Weights of a small transformer language model.
Size: 3 heads of 128 (1 for keys and values), MLP 1536 GELU, vocabulary 4018.
Architecture: LayerNorm before each block, rotary positions, biases, untied embeddings.
Training: a variant of Adam for these matrices, 7793 steps.
Each number is 500 + 25 x the weight over the matrix's rms, rounded and kept within 0 to 999. Layers, rows and columns count from 0. Numbers have three digits each.

# layer 8 MLP down (transposed), 1536x384, rms 0.0393, rows 1007-1043, columns 192-383
443483535474527487496455508482528512496463470478479525490484479490530554470493535523517533521525465512485498486511495492499530530462511497460490463502533505468519451505520506483494510529499508509466488508531481547496522502526542507539523500512475526519497508536482526507457532489559516539460554459510503480446530429535539528499468524478522485481487456455502479477485553492489548513499500542481474497504489491505522504502502504540486467494540459563505495483536497466500481486508530546508502515458505490485530484524514492479523526465485495537513552494454555528493488528516477511
468450531457492478544498471526516487495492452458489511505434497470514510530476471532508483487502490521533495495477465544516528500524502444497483496449478465468525584525491511481504464448486489500489502432475472516499515429526512492493480468512516526527508510552480469521467507561511490493556533491491552476485476490474512503494484554518521464462557521543498471521560474549436508486453495532520496524479494488464526473465450509537527474463477495568490517539478500505488510556499497500556461497511467532488537494501507548466485475557510517485534528524508510471475524476470515546
510506529490462516545517519460482481487495468520508526539497493479538495530516501485472515497491483527539488514528529502545496503502505506482473485478520506468486477505535489486477516475500528492484522497479477481510515498465512507492492525538473485505495464472517478513466489491538485530480500494507463500496485516504515529493473484506509521492509529507518536516505498493516484521485490483473469537519511511488520513464471511462472513520517476481493483519527502500521511486493486454473515505501502482483521474504519480487459495462456498485504549516514508498501480473484460499
528494512480488479512475522535456459524543524509432480472542543533508492476495514496474525535497503482484494474464476489487472467458493495506495482531486517481492492504533512499489538472477490511553463454466476515545474488523487494511472469487502513481504540436531518481554463541517535476540487512484528460494485489508516486477481460468509548474511467469509531508483480522480522486553507556472512490503509518525496498484462479562525521497480505484515509505474493471488496479525493485486526494539493453530489509510507514542513489492528525491504433528551492459536481460528455505
484473501506527463541525487515511464501503516457528483503484510515468508526495513478515506542505503487489520496496501474479527506501519506480454530492467525484495525498522517492511506453521497477505496513460461469487500493513448532495446522506499504476493524559486466496488528482489566530496500525525487538505544531543491490491467492527519530490523550486519496508483520462512511499570485557478510497470517522479525513491477528543482471495494482515511477446483535546448480524479430521537490481477497476486536517530452499511506488498468495472493458479509516509473533482463473509
498504475481503429531482510522457513518518492508531504510504539537490507473508477525511505523464480465530506519479549484510517495525522478498507489512522469500511477475463506517495519509519447490555505500469520505509460468503482501483490474499509512496537521494528506480521478515490516494525549481494494507515504528526449486503488512497492488527482458508498480502499504498478478497499496474491487481502523500511517516505533517504506517540529479476514471514458515471513514472495478507518463508514510510470505496469477502511521534516487518483493467489523507490492479516510511484
505476499545483502481461491488484500477498512521506488484465457469479496528464464504511470496514516488497535514527491536515499509516518555484517493476533482493508512443523509528528475512464512515496525500540453516491541517475469485514487495516534501517481490520512472526490522487510479540461466516511498537487492504504513435497521542516506532523517486523526474447493468475517491503508532517522504509480514484522483531536481506504523469511474516494471515510477482534490517461508484480460480496493479499499518516512530477474509472522556525490503512480479497506513457485480499516
478499515516525486527509490501494503481476484480500527476478506528535511485511501498506484495521512489490491446475526460482482541512478492496503503518495499499483455499487498530497479520494480528521508512489478476498492513481501524470505471518470503507451518510479497439508501492525485486514471525515534489514510505491487516505526489475538498508500512471533516495477480503495492476493522484517463493495511531466493509518510473512491517516475506523505462473480492495543527476514517514507479494494547489455528477511477499510501525495499504491491456517513509488498484507512496482
521462483536502513490500516490512452490507483503494506458507489490501516521513508494523475494505502489521515511517498510544505474503488547502452505468498544547494515548467524451532506506491493480538518497496487483486513539477484453480462483514482522502500489501503501454502466487497509529489498497552482525465474513546497488472475509505519464514495507523467522477469505523506466468533486491483510438508485474529480539500482477495497513463567528525517490526511497488491485508511509483545498492482517493460513517530525494499456511511438525520504484503483472479522501519490476520
467475513491503574534512503515482545506518508477486505483498510510480471543476503501448452525498490483520493481492410478484497457478519460509466487502511465511478512475523480467508482507459507522493491498511508503502508466536502480492489468483489510473502495551486484492530538543521452509487502474490467518513493484484536494480506464495503488486499518494497538500530448517511534531453524504500536530513482500503522513498512513533494508496494467449496500472516551453498538548501500490532509521519477500516529494511494505492541441565510530511476593507487512514525487536467520512
492450492485553494546511465447499466517500459499508531519496486470502532504525472467459500515500484492502514452507516553530529502488529519535510549509518467548515475473502464511495510475500531492469523481484494505555478516466478517508514516483533451470511515452463501512452509505496532487454536504528514509489523476470525480523520493521499525480491515513515501521518504530517572453551506540484446526514456474525476481546519507507522508466485508444525503475493488468509470504470523458455530510508437482483546483537516473498513500482489512499513471500478454479508505493490474510
525465493484479466465504497510488480512450487522476539492528573487495505569511501507511488508499500503506493508546463529463511456545523514470485500547515477499494483470503444513479456498447474517500520503493503489480509463461489477487497514491483506504517536532508491479541497500560510481479494522527480494508473535525509434532534506478505477510448488520519563502507552488511448514508490485507531486523512462529533487489517407488491481476543494541520439468480471503472548487526519536465513463527474495491507489495486502485478499493522506522505445498492509500545461503501516505
493487507497520401526497530527478455509496472501508479478506530535519468489494517518512513507506519452496502501459570473508495524533489515507485496480496482492513508499465467504497541511528461490535501469492507505471455477507457508477489501486471488538527486515509464477493501536467584449508507531523520509499504498529486476503489516503498496508495494461458454485463482500472501489585509503509496535470540502553463516464487503505520543482503525526532488485527470467482500518481500494513460520511509552454527511517473489488456507514484492479499374490522525478509490511521483509
529479483482491378488542511484464490502526492485534525502517506544484512502505508523484492522498499497531463519516568513529496511548508492483497501475532451486494512506462515474493520486484477499486543532519524501484476493547506503481538523479502527528555487558530507507502487519484570495472524465489437503501504456476486478478484518514443510512517458537488462476509495476500492525551503491488522518517488489505497525511523541552492495508519550482489512535484506460485468499531501471534513493500529570505495526475501454503462482499493500472475354457483513508522495493489498529
501487459474498463513460491503512522478515498490525468507469496521458537493498522472492495460507489483496465479531501512494561486473492497540521465519470541486497559480472495497516530502534469487519467457521526533529503478524488488467484540484483512503541507517499543496473506521525522464472534505518461500505512482520513502526476483451508498489490503500490465475500481514508507514541513508500478527534494510522509482476513524508501494515524525505502473492478561500521502501508520469507578516493489525494493500502538511497541496510524493524494472504525486526531531507479504449
481483485493525510511503512540486499505487528500507550482500518503472487538534500476497501512493511513521497505487456450506518516481506497444510484467524472433553552467526479513490536508516524489533525496474501479490550453525566467528524509429421538510524499493456485525463473512511483533483541445530519491493457512517531508483447485551487533540479487491472490457546505478441521533505504469506501499488502493482481510496504483456501466486446467488463533499501525493488489492484495492522460506465449465522527480459476478532529527498493536452518492494475533542525482516496497464
484514510531516532509505501462498478489521527500509517504485487533492497516501459509482501543515516506495490528486511534499502517532490512531523462507517498509518480509474484484512497502493489513483526535475469502447539498539514480504518508575499520520501485505488503523533465506487509519468528490521526488478457507495517509493429500492505535476505513546528511543483507510514538509497472521476520474497547491531531457526502499497520509456452500530489496468500499495560534482516482512494479512555502512506496478496503476468480473553500512540486478497482490516451514463481484460
484508522519532464516513479560463514509471511510500517478505485514526508528512524497496491520486530482487487456473535472516487498508479481528507520484489461470482475498475476524536493533519480495502485472480470499511505502461480493497470484522512508516442498509508511452510513519504501496490496543516508508500494515544524488485495479513519516502503489481489471475523484487510544479521518501512487487488513475502472512532519457508518519489501481515458472506514476483513497468482530502531477519516527522467543506516496514504485491486486523483518465494510508491515487490509461499
484511488530502520505534519505503491480474520471473490473490531478509471478488476526520480466487546467512477519506462462540467454495483513538479489488422512523525489510529494493493510475481494496486506518490519505487533512498505475475509496534486470541500545536500530506501515506493521543516464475463493488490525461475496500571532502469494492502524509526527493476503517505481507535515504475517549470503501511518506490502499472536518490490467524507480539529502496502495479464480467502496509500495449514476516490509485485500485525467500529481521465532497532517526538429490494486
486508521437552526480548463493512517510496430507494512490536510465514503495467551504496484539513499480498499515463466532516497515523543522495526557484472476462489527514584467522497498486551466441468470504522503495499517492478540487474487490492467456507477496515481507492507539466488480489467525522512498508462491466519536479461510524515455551506446463463489498560512460507452499539492470520519525494496505533489471489462425479509466543487539499526533527463514495526481537558523474492487520507495511486478483520458478499519506504485551480521523514462488504482485470518497532552
529481488489517500550515522509468494508517478491505500534482553518470484473493526492542504520520486470502499483499510520505487527452496462505497495500529477475487524495478507509567512478506433509511494530469486459466517517506479498484484512499522540491485524493565485525492461508491498445501489499520482499502497489464507512469450487530511490529506510491504522482492513507502453500512510491495469494515515503503493504506509475493542519462482502489472510493497531483478544505513504480519500483521489514494514508507506484510539499468547483502475475501508490488451486459482482501
523491514481512641504516534482493515505473479495477495493484496501504502519478519547483491476504514496518488518540432506538482523464482484494492516484480528461499527490511491499507541523493491514520517487511521534522520498515487505518529535509482509475509506497485503488534503486494434530458512475499469499514509502509514486485523509483479481502521491520510506503494498494488477543455494503485490479480457504485488490466507488457478481524473481521504516516476517472484496498529508514470533518495492515520477504513496478495480467506504470563514630462478474542530500508464519488
497487533456508511463514508480515475513477492491496508520533529457507515545541500500485496499484524505492476506504502504482499502490473517505502531508467510496513445467506517516525475503510497492526488492503517513489503495514490525503486482522496485515501494508494504471474517526498526500503481468506508524495447507499516507494487484501459499491479496468516504517520532470487482481522501486492511488484512500468508496500494487441470492498497484493504491517512484518442465509509505539523493507502503511513509503484503549534511484457498539461482492467507552547464521505522504523
536495528481505507467534490526489516555495523493519553539439473494469483511529451502494521499480485518517491502543492478462464512473485486532500550489491499526491467523531524463472462521495483502506498506557491469524479479499501478485499535501492489474505592540493528490536496530498500513447486514471506506535514441475538514510482440542513463486476451498461467522563512479454514526485489518460516490515416512523521452522526483487455459482482536466511486513488517508498530462571500458494509498404486536492463463497468466491566517464496487495525530533518548544477494466492443522
493485496505477457490468477487522466497514466512519467521506498480469466536515507480522482540522489526494495514499478495481497472461523454488510466522493501512488493475448474455489538488462492476474530523493499476477480538511512512530504501527483527522509499473557498528491522482507479508502515513527521476470483507493491510499455463483526497514497514507508529509500455468493460504494504504461495533496505497498506478489535493455502479507531494503471505491493493496504511571476505512531576507484517530495495487496521474507502486477488544512485519482450549528509495530499500515
479498443467509491513493475477563478473519549487432493502493527469472538510488462533471504491540520467514457457563463559463513502522494468504490493464501532487539545461468456515464497488483496527500448514520543512492510518553528460480503486551495507470486441492477457540513525492509547550487476537498508501518512502514469492461530503480555483519517464563502511546522517454526520517541472515536486453468536479525464495530496540475527518510519551592461509525508509500502480501527454501477445491468499474522459520521527519505533516509511497515501495538487496522492522524517479468
502506486491520535482458483535489503513502516518486496543520536519500517498501525517467509499502518521482486533495552477502506507499502501493483488504545507471501515481462466465502517489485499477527507498494526459513524529522508512497453541486522482534528498476499483529523482521504521485501516540511490518486481493515490511496446513490509461536513468489493479467499467480506491476499481512489489504510518511519525515519496462448555517463487483521496482482510505509487515508518520513462498533494501487501511506491525486466476495501526485536496551490485487519518485446505508503
510499553498523463498489507489510508490484448471478512510501565459481510513525537481550482436515461523534451499539509471498511499499502480564520524493503524491452523475495479517484525484497508528481494487495466489539496477458489515537506535483503456504471476507478455528490466480483532515505525524483480472478513483437472546453493504499524541519521525510534533492477529491520536444537505479502482506534499441487473508476470496497476497530461505511501548503556470507499494518484510479491515507494502506507508487496509485544444480489491523523511439502510471517500519495460501512
484443510535482468499469503511517509478519472482500456508495488536503510510480487498497495444491481490490549476500496490475534504501498507523491503509507476526459541477472491514529513490493512512504510506514466487524482440501434511549502523514483492488478504507509541478505460511496562518474519514512487494491487498496547506505498545517511504455483528478492524459502469519491546492541521504516498492510482521523497509474530474495496508469548486499474472535480514525521514507484466489484510489517495498492537547542515501521500533511509506510497404510491475495458519502491505529
498511528514499534456458481485472506493488538488486480506501486499511537472527513551491487533516532508531525521452501487517492516503513490507500453496513510444455482530497485499476523490478510517521493495526455496576518522503440487476492491534489465494475510491497457496523494504510510486510478518484493485519545547507517497489504492512432569528544537539482504459544518535483526521533542514485496490514539515507462520479497466534480515450503504511525523524520432474461538500497506500484523491497497513526502449492484510529540505531492548526504513475489512502480480484498516525
498513539540556492501513483516522518494511509514482498528518491519458470520461497503502558517528518529494506499473462502472483517478484549522496510521499483492524525534488504568540506511506499486462509499554488508531465506471494530519475494513539483466488503474514511462505505460491480521490488526531485503490510517559486486478524469513491520509525517457481503504490518486517502495489490501497497534484483491475518503485529517498521485479479496511480471517531456518473466497481488520456497488516499506499494503489509502479537492514497478470501491465470498519486486505487490509
473489529448524476499542480517511498454506458460488541482500506493490494500458560524484525515461564522492427517541502486480471498484518518489480508540515489481484468528505480476514535499528502478473527471576527471482439496501498488499469507497499497486518488520480518498517460474520481521472536486549521504514457512527471520458508528527483506462482516500516509457508491506512532471526494520535514517546528548493534485494503505502468491467506483488462510520515487498514487501508487515535488441455495490523502452464529519498568515470488503501516490484491518503467493498504505503
480511516497511485485483529504507516561545518483495528523511441488462489500522528521516487477566485463522482514494496470483492474465509504478485511525521493473472500472491464475512465486495523495509507517518498486505536477492511485471496531505489477509487454495512503511433488501483481516534570478477474512499453480518482537517514488445530450509485472509518498494533511494493499517492493484562513490467510511485518505465437528517542515504494477455492452495513526551499462583482523507498497494516458515539485509524505529502504476489517512485492504521520508432528480516539514562
491469518514518479469525497508516472536468522504504488502535477520467456461513554486491505520525470493479484493459504528551537508509543524454500510495463495477495453511474501473454496492464502519473503461491440512499511515533503486459470544504476522506520486513515520512546496490489494465489492487505509538476489523511484517481448509522503462521488548502503510497513454483472463494517526476522425525517498481453527488527478503499505481477511481483512529509506485505489528516502464515497508471507501535483521523462523478543485522501463462538485473493500534531481518479535482511
487486524493556482486528504512498510535492478492514523497465479478472505509497544478480497519516473497520513516480485476506496525473508469494534498515494460501502482517494506530484453488498497512491448518506530472497512478485498487469505500526529499504449518503481561470503530506503521493513471499532519481513481520507457472504527490513470511500489464477492489467512509489497507459510495463490523466464553546540502504463506481506492491501519556475477504491523539490494517512511500505508497450491495484498497503517540528501531499484486487447508468535522508521465512527536515513
518488479485487568482525491496519531494489543513496506519461492493487548500514507505450508492446484535507488493499478501510462525526491506533519490497486516493499493534467530491497492514503516522521504519510532477543481482503453490510515498463509462520512523495494525551495455468515504494511500508492480505485519512497524484510531539489489500478499525488508497500549492514511531501492524488474477520474493519485504509502515512508507498493527496500473508504535517495484516474534479513488516559462513495543496489488516499523517462494481483511483531513466487491485520506508527520
521471526512506481510513503476516514497487514486433482500498491490521474481487528519468462526500486538514462513529494469483533552511515463551486485521546516492538485511490471501500549497500499479549446497507483522482487490505560508520543483513494501502476518475457488523539518453483508470470484574494473529525565525455471517505530511498459517479486479496500479528497473511525513512501550481514475483492505487477495495493468490483500537465512485491484523446558474549488463487539543475408495533475512506518520495510507508508528508485513499486486471525504502543519531459469484494
# layer 8 MLP up, 1536x384, rms 0.0503, rows 1008-1043, columns 192-383
497473534513474466504473494486519482500573484513539512476505512500503446472513495523514476505503539478486506492558531515510455484539493496487535499506502499427481510481479474491504465507503471562501525499495541508532528483519475494484492439486517527534545531500549518527518546490534527517451527514503507468528483459488515486504493496525448488478491503462463535485508456477503452504537536521504508496520509548512535532520519516489449512528518513443526522500465528492540500512499467493481521521537487504496509522475495484478499486556475486530482439500468511516514467478440485493
493494525536484479516479478488488466494517461461506527524483491525423564480499448460507506481475550523473499492467541480529495486538503520491552539456468497520520529516471500487453511492491474472494483509486498513504508489481511543462540504533510507555504500501485502519507493535449516491508498511491485489535523502545480513491528521514504509526528519550504502503496455484467519491506495502511502476487501519476469489510476517503482508487481488489516508510493508487502530497508535510502479496492506517507447489495502483534458536480490495519440513508451497523473522502522461496
497490463519473491490487470494468519509534493561487488505476508500457495510523512502499467506480525517527468514525521548492496482529491482450527505473497500486513486500454511485509503507521497540521498501462482492502493474546507516523500437492484503483512459530482547530478516517524516516469533495479473508550518493515525467500511519465499533480470461500492538475519496472485467518512558481556549512537518491502488520527506550482487507503483473477500481522506474494536542520456520532468497543506449504510484503541483477477477461531525515497479480479473473509510508501492501505
479587458507501490524514512543451501464499513512502463524500495477475505496496546528491463510459502500476479469470541523495473517499492488499478533520503473469449486468527486477463499505501484495539498528480459519489530489476498547489515535472471553506515483501521518507463509539446543476499484507467505521540506486509437541471538499477483545497516517505484532516497527506501489539532488473535489504462510545500534541464501481513464465444566515506486499520487479515493511510508456497504494549505523523536513455528475531515520505494461481471496473500544480549495465503493479512
495485510509486494507490505504465513489542495508524516516529503531495520493511475511500476494485510518512478496497506473481479504509516477510500478472514490478524496534482486522476511518516480504525452480471512487497472493514474561490514452489524516510512471499562512492535476522534513498514533496495496475504524510510475469504514528490468522497492485494512489486529506496500488480490489488452523466527485518472500523518497492538460525510506490489522489515501496506512504495526481510534502525527481534533496491481455484486479492517478498492501515464487504518495514497496500534
458555489492483469516508517514476489454488486504516514488523510524473480479506486517538515514489530500484502516524510487519503534514496511448535454510472478478444485486479524500460520523520505470508529510490516455503466514454517539524494496517489520507486512534544515487475491494465525470494503535514472538509513521478490474460484527456520506508463450554452485549479505509460531485478469468538522491500518570541473508520514476531475551513515463483492504542504480516486507471513455546533474517492521483458502520504485491519516509501467504498502503474556547516498501526501472532
538493450481489514489522494473491502540502522514504473522526522490463466518483506500516499541483484472504455478537503527483543486497536493479493502508523523480514522498504504479490518496476464482492476475531511522507532489526530482535494506493470524496510486494554494557473533516523506534479526504504470508476533515522501483488526489529515522515509472549479484497510500509517499511517498472521473467538517479496527466514486505509478461516540500467496517513481501500465460503516494499487528485512523504495475474492460506496495520471473503486502494472479483471499521453485491494
494485527453486508478531498540472449521496475489497521499471507512494496489458495447503504499509498503517516548497515523511468498505480507511525500465492462511476520480454484521502539520497518530497533546499497536523457499473535488510504469498457489540510546538486508473520460498440516505524494513491450522518473488476476502489496508513512514518509473492529494494452464536522468481496487509470562459497507522496510507465554518477518489494525514472559524481478506518538533486454501491536521495580537541504485514459523465498505494510516504489495485467523493507504521519468502495
492528538524524501479532520440460497522516510491494510525434472489495515492513515507473492506491490537479437517524488532524488514511478515533483539517495499480485434514523515493476513526506489504491550476469530493518524480510483505495520519509489508502481511488477498478530485521496522443486507524506464500524546443491435460481514473526514558535484523518548524471497460513519512513498497497510471505501507505472504532468498483516477506540523490497502536509495485517528495480511491432491480491489525472483485498459478493534493490512465526497490489472515492535489518514456483480
531489557477484513501520505490495529499465481494514548514501504545468489508512491556484498551493547523493501477538513496480532546483527480497563493477455479481485513505459502469498472538496493486507539514462502503549533487453523520518503502502521496529529525545508509443494503473472523476502527516491478514491462526500505479491483470497524536489487471511544490458485511510520478476507484409517488533447495584497504488514529501536493504531532498502500533491509495451488437532501438493510486501534532504486506478522515510531470483529516544529466473507503495508530520567461504485
519478478537518497465517501488480518475513506504517525515524571509482511482496457520485499555527524509496478502471501485491480525483504476477485512517505484474541542462494535504533525504457519517499483515504477480526507494548519541480530504495510510504525503506504522488521509513536532530465453497517484460513493470521514494565528518520515506507497499483516526495526469507503509505472464504474480505502492551509505480523501491507425477553528505486515524489452533477520481496514484496500517508501503483507483471492509488477493551519530491506513476537478463510516516511440535493
512501532496499442506512500500481502494506505498513501478505454546508498504497523516529504513494502460540500522496540489504498504531488511528490477504474472494489502503476488495496474521509492512521519496498508496491471480501487483504475481511468518519525502521543510464490527512494582474495505502514512488437521507535493494492506491529496499514523503482482470479464519504474516481547526522498506500491515493482500493490532498520507521492491517508496487504514474482498489524515505528504485509510500496482500515497460478492482479482482504493489460480493481506507497481482502519
495534488507507494511498517481494485477523510514502528518464531510495517529530487535507502523489498482539484487495525506533485525486509533473502498481500487502533503515492511456506459487485471516503484534488520494528474479551507529496534495503507521498521508486563536510495514526503528508514504511512479521534517469509494474459506552492489506541542476481515499515517509497491464481533494528488460540514478499484500528499521499513510451509522553487511536538490501505533484494522479479530505498500515501522466537475505460503485497502478510496494470488531476513479517453453504484
520525531476535481524516465494441482484463521506513505511501523491512521493501464522538462496446515514516486512509516474547459503486540540503469486528489488477518523525519488463463516492508495498514554525497475475502491431516495537482509469456467470511516514508498469412496531494501506511474512502458502481535499455501518471512524530508466494511518458541457470490491512486511485492506523512541550506514486505502475547500540495524487491497505499526478501510501444513533478502484527467474503510540525467450466534503489490434508510542488496518514494496509478488531519477466480562
518557514477483527503518495483463516486500522494513541496471505554504493471450546531502483516442474490485477499512467534490481521538504471524491486524486514506460486501465546487479501512498454532555554503500526529529515487468488479446459501518512498531514523544517525520488478471459512472511477556504472513499526519501523423474470520510515507491537455513541526510525522468538462517554474509524458484528458499477576516525525488483489487493560478521492519473494506479507497460512529473497489511510576500504460505495486472484461503523506486500501494483508499485549502528499516519
495499543442548477508488536533448483472509462529522532475504507550511514517491474485489501528471555504520486512510495445549494514514489486490519465457483514451439492535473527534495513511511501553543518507489510528522498489523545516473506502484475519475486510513502564482460500486448511480493509482516470497466519536466504451465557507511462501505511494504459496510480505481488451465508539521519502504472477502554457507462522503488488504524499526467500477523493463529514499518475523524506494560493500518503481547519465472479484469497513507489480478502553490472477517472490506515
503518464459520514481507509511511516553523522550535491530512517465499501514497529480504472484491514487496501483518500524508520517498533501501519481504507501503499511503505495508505453471503523499491509543490503491500510486543499500478531539528505493490524482516526507541510480515467506543496517499480494499489520490473489471537477512500480479500472520524499479519502489523499518511513471475456510532557493510512532493485483520522453479526507519490501567487494511510473493529475468508490498492509491532545470512467520510509511497456494494498491492505465492511502506503488489485
488467501495512501480471494520498455500465494491499542481449507531459503483513515527511472505534541499535477489536496499480521492470479490497550519494505468446523552453475495524472493562526464575497481486473500472531484494512484541486539493467498494509482482489479475467467482522468509505500539459496522541559453506516465476506493480510519479490464468501497497493510520526501511474513486454546479493520482507480485543493483486492453505479514467520496465538489523445503513542486475514501488576513477488517492497481510520520497443494473492489523507466491534511505518522528555533
494484519451488520493487506557481511489520508491563555523520524517443486523525515467512529485495518466513529482486482539509467508513474494500524525512511476489468528481406494512459521515481522532507560508434526521508508481530485516480508538466527560524514520558521513459527497490484525476483470532474496505508475477506500490498554492511481520487481483521504493496491507454479428482510485496532487460515507553519538542476483472503459524521539491484548525490456466430487473470485474468534504486549502548512497493489503488509544554498474489481542494492480552512502526511505485504
485524504482509490515509453465456522490510505534497502510496528507513526479502486449517485495501549508567491503491519508514488463522524529492519534519498519478491518520503511519476490519483493504522513518499491484507441506488509482504507480510525530509521523484510487571465535468511527516482482477461489481481489471487501494505549482487512509502499468487519492510483492512527519496513479488539483521523451496499484499521499494481460472467496459530500484497510496509511483533486492534479528535494493515543436515486498470501507508475520503511519506481496504541551522550519466500
527509456523513488528497516514469520489516504504505508455526478502486481535521529565509481506509508535503450495522492501545513489504493526482485537520511518469497475459511497496471462490477509507494438499520513531571475501505498516503527535452473501489515455486569516476446517473526481459511487501453494522531503508472455486500476504483477546517466510503488496516505505500524480493485479517493502501495520504507536474523487528485482474513476494494488511513492534457530552481515490540512477515513511508525518514530467502558501479500476494520503521429527520504476497512504479505
525482528523499494473522498505522503479484502520502537496453465530410497519496450533509503532518501517507479498513519502479508508518532492503502487496483527443516526521459488458476495503497493516530465517516519519476483527503495493490520470466497524528526507489536499512495477517485511487502513528467504497514504503517463471493525513503482532540499518544517509537491503526482487488505479502490539474511510506458531521493524526501518536529463495507511468468509503511503503532508480491493499533504496482451530487525503483508501495530515546541516481519497491486505505507487518510
483572517488497472519485547528431507496518491488518483450518459468511503533501467536514496481506486527454468496517507503498539454520501501456494512552456467526482476506505486505500457490487521499505497482474540434496492497477478508497489497480566479531542515515484533476506525515495487435499530480472495473462509537499518439497518504455496466555521538524481473493506519435486513485526475478502506490469510501468517472500503538533515513507527478518537460502488516458478470557520514530490513504496491500465520540496474513522485510526505535558507493492474514494555438468478522493
527531516479484517470525521522490524496497496475499535509521525545525485488495469502463533511464470541494487494485492496515476486502501506469463531500498481467498505493508502491526511488512510502494469498502515485517507432494526558472480518489500486502475444512481460492484483503518532478484493499502460483486520489533507512501506510499452494514543480520472487535520536506514515529517478494517499471490498521479489508487522511549524475494527511487521532471511491482498465518528472474489497498510537522495537465521509491453502508524497501483504460507493511499481535499508497528
485510505478526478536505490466501498505520502486506496477462485463508527509487464503502518471443496521485492506452515464558501508527493522497526495507432502503498452534459512544462483506493481500505494508506514468503496442548501508460488455480502468508501499563520548484536455520464494506507544467486497500468545511527456449490500506463518513496527514479517484491463447491513439454535513507507495480517506498471509529495512479523511493513492489513532477513518525524490556504540481537582537516511514506525549475549499478499472519508526549546508466492508464524505505476486514556
516476509511483485520516489509464461498470505473513493528488505525503464569492499504463494539501503491544527536519509490493487527479482451503511493424510476486530499498521558522515507512532499528526514505508476550486468465519510520453504486495467494510496452493473448505500477528477524519522489476473486449520500529480482498501492492517469537473480478537463536490487512476521510536530502511520524467514508513506481518486491499514465477501450479481524492555487502483499499529499521482509501547475493537476484496482453494521506530567458502492453489488511513479499522500502446488
476524498505492491522499511508467528493500516459541514488480528505539476514480429521503462515450503494528491510464501481494519515505528528524504485486499478509527513493485503500505500493498462540496531521485496502520515417542484515514503483504517520497529451510527495480537490532536510520512489475479510482503524457504538493547518494474505498510487430461468514471540487503510501538510504519472503519517520506518470507501482502530508481490541526502482510506451477477502501474522483545532541505490493499540508527491486501488495515499478540535481476499472486531474557529476505491
524515477493511506481484521498489500477509471502501510516506530488500510463466479486518478468473506559510455533536517521491479492511484523489501546531524510501513466473507507514526512525537520515500524475471507516489492477519474521515496547491503494507489480502467481509506506482513517493527502492486471517501508529502505486490508505512494489508523459548506535512493502520510456534500516520541490510519490474500522476551530492507492477506465499449503533472442490451471507515502455508485529521496455475548442527477464520477525493498439486499461464507516469571468508482509511519
489490536492530466520489494520506464557523519540497475476494512478477535510519437492536463492522539475541469506503511508543455453507512526442499511481470514476537569493485503517484495541477495546505494542485481504484496465509521488485499508493487521528495458537479497492514521525505521470473546516475468514492471519484462446452451509488508480526553481483508493490470464504475483493557530494509519477504522471472519539527487489488527501495470460455490476519486486494526533531449494532525485502528515532498519493517509498524469527497503512489526487473511546529457483518487531542
523453478482477489495490532480487539499476496456538529512511505514524493474494498510505529468493526509530475543516529480507508514519557491506494483460495488465507489489491514530464472493518495490466539513460531538493510473462517536497495522532495525500542500481534516490462486477497522495495523473472481473480535530478437478522532540496514544513419492500503480511498514524492524522503488468481462485506439549484484529487473499492513497506476486468508481474497548473455511491538491505527484519565490504521502508478474514511512490563515499500482493467471524480493495520539514565
525502560488483483515516526510456455510489517551489575515450509462494490516526492501524539517477515505514462465524504519518485476531459543516479502490477477511520524498443504472507481492503503518537470499500508515533464454443492517502491524486444465550502515576441487437464495501507535510481520522486477475522479505524488506435501507487516503530530499556574510477485519517481505461523499475544497462497464555460513548529477515531490526502529495535516466506499499476517510501529503530497498511526514501496519518493493491533454490537494479472523488445522487513537513534493466486
502497512492487481522443508489515501451492489519466497502516465478501524471500492509531534487465486497509476480534518502510491489499532528486507555503484513502525500517498493515503498508507510510478505479502535504493511467512501481520490504493467508497484505508504521463525500492506540538524495446547464478465503515493452464485502495499522496518500472535479511504479435479504479450534518524524491496565470488487491520513508472534484484519511502496548471506515522518490562502497465505492485500509478461540491515461510515473505497549465520491486484505489461537510514521486518481
509507450500525500510453539492508521505484496502542498501502528503463527556450505519480448458504454549495467483502515510509510534505550435491529503538492430476455484518498531454446510508529493511548528501474488468495507482486507515470507515511532533517522517507471517522483502465475540497486452466467495477481490480491506507509532474469475501503483473525479497542457532524510481514530522485522505526515416472512553471470506538504474478533511501516520490507471552468507525462461503499471497528504501485549501493491538503497510518545544480483500485494486499495517494522471543506
513428511517494490480486524501510502500496471509533505519491522491484485505486482488512536485493511503496515519527505500543460463489498476490491514473514484488487477482522515514459469508462499497466500486508528519512534497518525488489507493473523536514523506487553508478522499476508504568517469473490478475485497483491495489493517526484455528528462502482487495526462502495500495525502480495451480491515463530502498462523514489532450488560508467484554490503505527489509480492503510489503506499524483503501480489469489481515440474526498519506503485476485496506487489494509492539
485538513514503428519457475486473471478495466501496495493508507486485487527496507502529437484475500483537510538511529477500526512506481496419477519480542513522536521496513503509503520504512477473524482503478487517477528517468529514507483486519486472524486513527472514448471512498474499482493497489517503510523490493514525497485478478481507505519528501523468505480482482498469464504517505499526457490497503471498464519488514495485514500507504471494491501490512500451509478528503494494505461470517493503497513537481452516476458499482502544500519485528527524483532471514490459502
484547537455485472526474520497466474565505485507523538550470528494448523512501487517507452512462487511471494486505506496491489495468476493506550532501465507536446472510472502524471501476511481491532513521412515519476500501471486535525493486504495491506556512516506498473522466505507507517496485489478508477528531490476505442488512481535468536543510504479488484515501440493481476518511448489520489470540495501488533482468524509483500462508508471473533453529524504500534470455510476426574517531492472498485472538510485497486504522511528502504499501495509524496510522472445523478